Each number is 128 + 24 x the weight over its row's rms, rounded and kept within 0 to 255. Layers, rows and columns count from 0. Numbers have three digits each. The size before them is the row's rms in percent of the matrix's.

# gate: layer 7 MLP gate, 192x64, rms 0.204, rows 171-191, columns 0-63
# up: layer 7 MLP up, 192x64, rms 0.214, rows 171-191, columns 0-63
# down: layer 7 MLP down (transposed), 192x64, rms 0.192, rows 171-191, columns 0-63
gate171 098:141129122120127118118123137106142142133158074094187132096165141099110155131130091164145158077180132143136148126151148148147084157166166098116124120142139130114116155130156132115126110132090125
up171 114:107161123138134124162129120170136134109091148094090157188124136142136112150168133130111136141099153132162110098076102119096188104106102153126107137110112131131093118147106105140134153141152138
down171 112:152048116091126118161086136124141129111131108094132151149132093141104116139140122145119222153141144128135152126142134113110105091147143154142126117162140123116163113155119113122134137151131127
gate172 101:107091129151143074110089136144147135125114137127126149139142154129122148109104118110179161147090158168117116099082094131112129096164113113132112096144100127184102126142103113139173128108138119
up172 097:148131109108088191108143096108142100146122133152117111129098083114111124108112082080087117127148137129164129132123102155154112118134156159146124136084167114140161132132165120128122125170128099
down172 107:120129148137087147120122087123121109125091117150152121136139140128085107150125116131138189138174123150145142135143055158159127126144160077168129133127125111164078135111122116123125090126123138
gate173 093:149106122065095104114126117116145132123128102130148167127110154150138160141118102141118138141141108168108149157134080142141123100165159113142129150151120140128087085122077100172142176127122132
up173 071:142110173089119132134099114086129107164134118122117148134096131101114138106133112129121139151140097161120118161119149125102075143125159117131096128153086130100096099116071105161122189115129137
down173 090:119121148136127111150117167131122091153113161109155107123109127118127147118102154176158045101108142128111109087209129133134125138166143107140129140131118131146123115136139106084127121114130110
gate174 094:131144126169157113145138138109157117138100107132116156167178165100111125159054102144131136121135097124144152102135129149141135107165153102146097139104141097150118140169159139132126160135126087
up174 092:103071133126127163118112141150126166129135144150134112091129084159131106125164148121128120156138129124118128183120125123106153146109093107086163147127139133131165093074097117142122097087139159
down174 096:112124128098077104134145102098131104126118111136126161143146116144122126116101121129152135097152084149173124079074110094124146077088082115114128152102121099139125126148161125127156141146160125
gate175 097:136100132135165145151118158138155123124109095102117158088112146140116105145111114123204137113115104126151098149124113118115082084109119085144164146134140143105167136176113097126122156141141108
up175 085:138100133146173124145103144076124105156098143100089136121151108104104123170101153141140150130114087140112150103130154097102071083145105099129117124154085153124159113114134127145106129116140149
down175 097:172157116149122122132108148153125128147177093085111129149139090168125111167124165169134079166139128180100143159127142121119151104122125138117136127116138098125138133112137085111166107098144121
gate176 096:109116137170112163136133133120164128124132178100103183117172151106186127148103098154121154115109117140133117104113141163155133116105117144149119128113137150119111089177136116180096115119121125
up176 101:112139135108127141062164109118095107140112105115141107133115084137153138082117090078124123109140160153130130182104111140114113147138156134128155136126114110111163139071154112103142113116141096
down176 099:108149131201116168173111141182146147136126157097129151071113148131142156146117105087132176113145122109131147123108138109127093134110116131108126126145154119125176147119125126152115112149125157
gate177 103:110165086153105173131102127117143095123112167127130125122126155158164114161139082147123176122168144172129083124109138122122134101113147102140137100119130138128145130163131148175145139100169105
up177 101:147155088137140112153096118126105108162147146126143120154126104150124127112122106159151096115173112101142176109138112144126134125102114171116144148135147136062167128066135109143142134118141080
down177 110:160111085075150126137115127150109087121113141129111129111137164139161110150092135150097105127145147156126140184135160108144113140128059128118118104135131148110167153087091118125113121101150127
gate178 078:131118149134118134117103141112077121124186109147165149139161106139142153107085133118138116129116099148127133118161088144116101148103078093098164143140142167115115103113144089123162134175120140
up178 070:091125117128090154087084170126121191138128119113164143076143107152164169099131149124112136102115107149148133149142088114103133147127139107143137102137116147119107106126125133156172119171121126
down178 080:148174188131154115125092101121113124136099120165108119133150171120128111120140135161135091139144094118112103114169147182117105130139123094127148145127134141185122134113101088142145160095112140
gate179 103:154165107097089105154099101142150134125109126134136136096164184118174130133139119115113177114136153126123106164086105153151150087175131144128114105157146124123139081117105154132135102133130118
up179 115:138092194149176148125132114137124149137150125100134141138142129128096149146094139136142091117135157130157150080188131100094081135117118117127152140138136112121124157180157119124100157149130137
down179 108:137132096122116110150165142068141080138126139090104117128152129152156135101107127094122150134129125136113115064128088109099077136096093133140163159129148152109108156132121085121130152136121121
gate180 096:122115122129137118123148137133092106124130099128115145060148132155176133125140119151110136124154189161114131104114106117138111127128169119101192140110133129110118133196147156145138120124079121
up180 075:114168109102143143078152079149106136129125128149101153092113126140096106148144151109113104183144126101130127162102140173141188107124126132175125127135135138141126127145147129104121148127180154
down180 085:116146155123127093116128148123108136158153151136145168163135068151103145126138121141126163102172099174079125175103165105115097124105110127136100097109119088120126135139138166108125120124152144
gate181 104:109102122154141114105138102142121129120140114136159215158139131126179158118093107126099144116111152121144114168123118123111140134195136085135151127135141127158120090116155122129166104129145145
up181 097:155121127089156175141140109094118082139113150135123098131139157155174096162136175122146129149113154084161135098106131128100148127109099155110127134174133154142168112096152110129137134098120132
down181 101:151137135143125112128106119106156097116129070176129151128126128126082102105144124129161166131122065153130135146120127133162116135125078081128116115121135088130147117114119183110091101150156123
gate182 096:144151129127102111117113145090146169119147121129163112127104159124133126122094126117143118117101116182159092141123169162167113143109116066144141098131146157151105127155144124127145177124082100
up182 092:083187110147176138121122133164148109157087103137181137115139154155148108131144137145111118166138138108151107113101136146119169123137145083146101148096094114136178114112134124103135120112131121
down182 093:109121152154164063156205106144126115142103096125117088113102117131106100174111121114162150123135131132117105124120152158124116114137110142157140147157108143114095174135115135131116120110167128
gate183 106:135111152104158143135095145125127110100141155096121128098117166140140107117152063131120150143128136135137098145087099125156148149139127107132133108137122099186094114141110145197171144106104123
up183 095:115103158141112133124147115138136128140141143158108141136125170116121112151154122133149152120145101097101074162170110151143105167130143091132139145159176099135168117147096165099171127103092145
down183 106:157152140116120104137058114172085144136118147159153097170096121164124145132152140145111128095115100130116109143127158109131098161096155095111134137133168149137145142167119157116145155112104143
gate184 108:124130105116125102113111114154117138133101090129130147097163167172141162138109113143135124141123150148149109149106125116096139108148182048081149156142152136174109109146111118135151117115141110
up184 099:111113166167171137097136148119150088150169164124145151163114106136122131131107110146092166144080114166107127130129108117107132144122128128137125128112116157114060101103114109173104105153122121
down184 113:110164133097135113110170135162128116131103145112117136101102151101159138129131139123111106082134201104159100121087148131147114129139125160103105101157154143154124133158137156188150131117105133
gate185 098:116104130111134113132121088140115144109171111171156123118199128108116132155098155147145148093143149183168146154116108131158130151108130148109087092142130146099151126153145097142139159116145128
up185 094:147088105095098169120148142129108175139154141129123112109140139101147129108088172162114120161163127149179131127126120124127163146115101150152115111115161117137124094122114103114167171116133081
down185 100:150107119148108086137108138147149160140135127091082137151123133101157111103164084126121140129127112143119129132069066106133135136109140113107086108153129111128130152114168138097142094129116182
gate186 080:130112148130176139158124092137096120135132126074086107120116097129138146133152112104137178129135120174081087151144135160152134145097161163133154130092113149119149126121148106100128169114138109
up186 076:126107142130079109126164151095107135153142106108113117126127126085123124123158162135137171123124169078136115145135125133130119172144102136120116190160123123105151132142111161156182110174136145
down186 080:127122118149131223143122095095123112105126094126142089114155118105104149117113098112136149166089132103095146158154132133106131134137170132134177148137117142122154114091113101138129099132131124
gate187 096:153149118124115173145099145077109118135141098110180120111112168147133118142162136119134126110119147134136140153132134123134134107186125113118100132148136053135123137100095068093116106123122133
up187 082:106091117112110089106143144153095177114116104143176143127156096150121131107118120152127116132115113087115102165196117132162131138139152125120151135152148133140108087175154140155163123134142123
down187 089:147152118155125126146131123109124135097153125125157128129113143127070088112151140094135096161135107193131126120120142132138091120157086132127134120103128107108137157090109098073091176104121150
gate188 098:130143139110139132142099118127111124119130161130139135120143168125156117088156147113128151153108186150142144147132154160075135129112150065084145111160101138137109086141140111095156158112120167
up188 089:130110135133122127111162112143082158122155121108124150101154080103118162081139148099175114135101167102120151142109120091148059117099127138167129130129096115123111137143138127177126147128111126
down188 101:175095114121125124131140138130148164174124138106086133146117103130109102131099118126114109123164120160122124078093114101154156091145142130095117068133162153135098146091121131103110125096168121
gate189 086:094098091133183119091097156155127152108096138073134137133144133152145151151132131136114144144145129145139131183099113090110160119134176114110145106106110150117117111150155109087101137115147105
up189 075:099157160132081125099096124141108149158129106172121160112124117104165103107120146084119150115102137158139095136139131132158137176123123081125079150178117136118108144122124114112166144111105117
down189 081:097131130150129167123092162157108126115150124130099117112113147144133147158173109141144165169149129163184111126133091137098173131125130134118160098095120152108138143096170109176123129128157133
gate190 116:169106145124141111134135114118117164134179127086128118073149130130155173153125072125144153112112142135155144133074066112159120126128155129125160122128142120100104102169134127131126152136146142
up190 140:094124100125112117092091170122142098128076138141123156136114150106101116143153142125082154149087105128134122130119178085085167118162144134140099108156104140138089129134110111150140103133146107
down190 123:161148115115144120159093090159131114106110155152157151143151128108124126110140112135083123142128114142162110115128114170092141115130150128137075046121138113146112086120176137138134120124101114
gate191 087:132102088144128171118139122139119154120149091099144138106129099128168124132118131154112175146181153160110131204128101099149121150109151118120100165161132101141126142098130108142115088122122130
up191 078:106181138096133108109100112119140130142116114117130116152161153189144125116163153160107142132129152152115129197147103130135134133144133107092144148141182138096145132165148119167123106162136133
down191 084:084144100099108143159129130087129090101146162105133134121131187107133094092134150139119105132110125125095126111138152148076112128103123155146131184143136141097162122139128120091126129112109079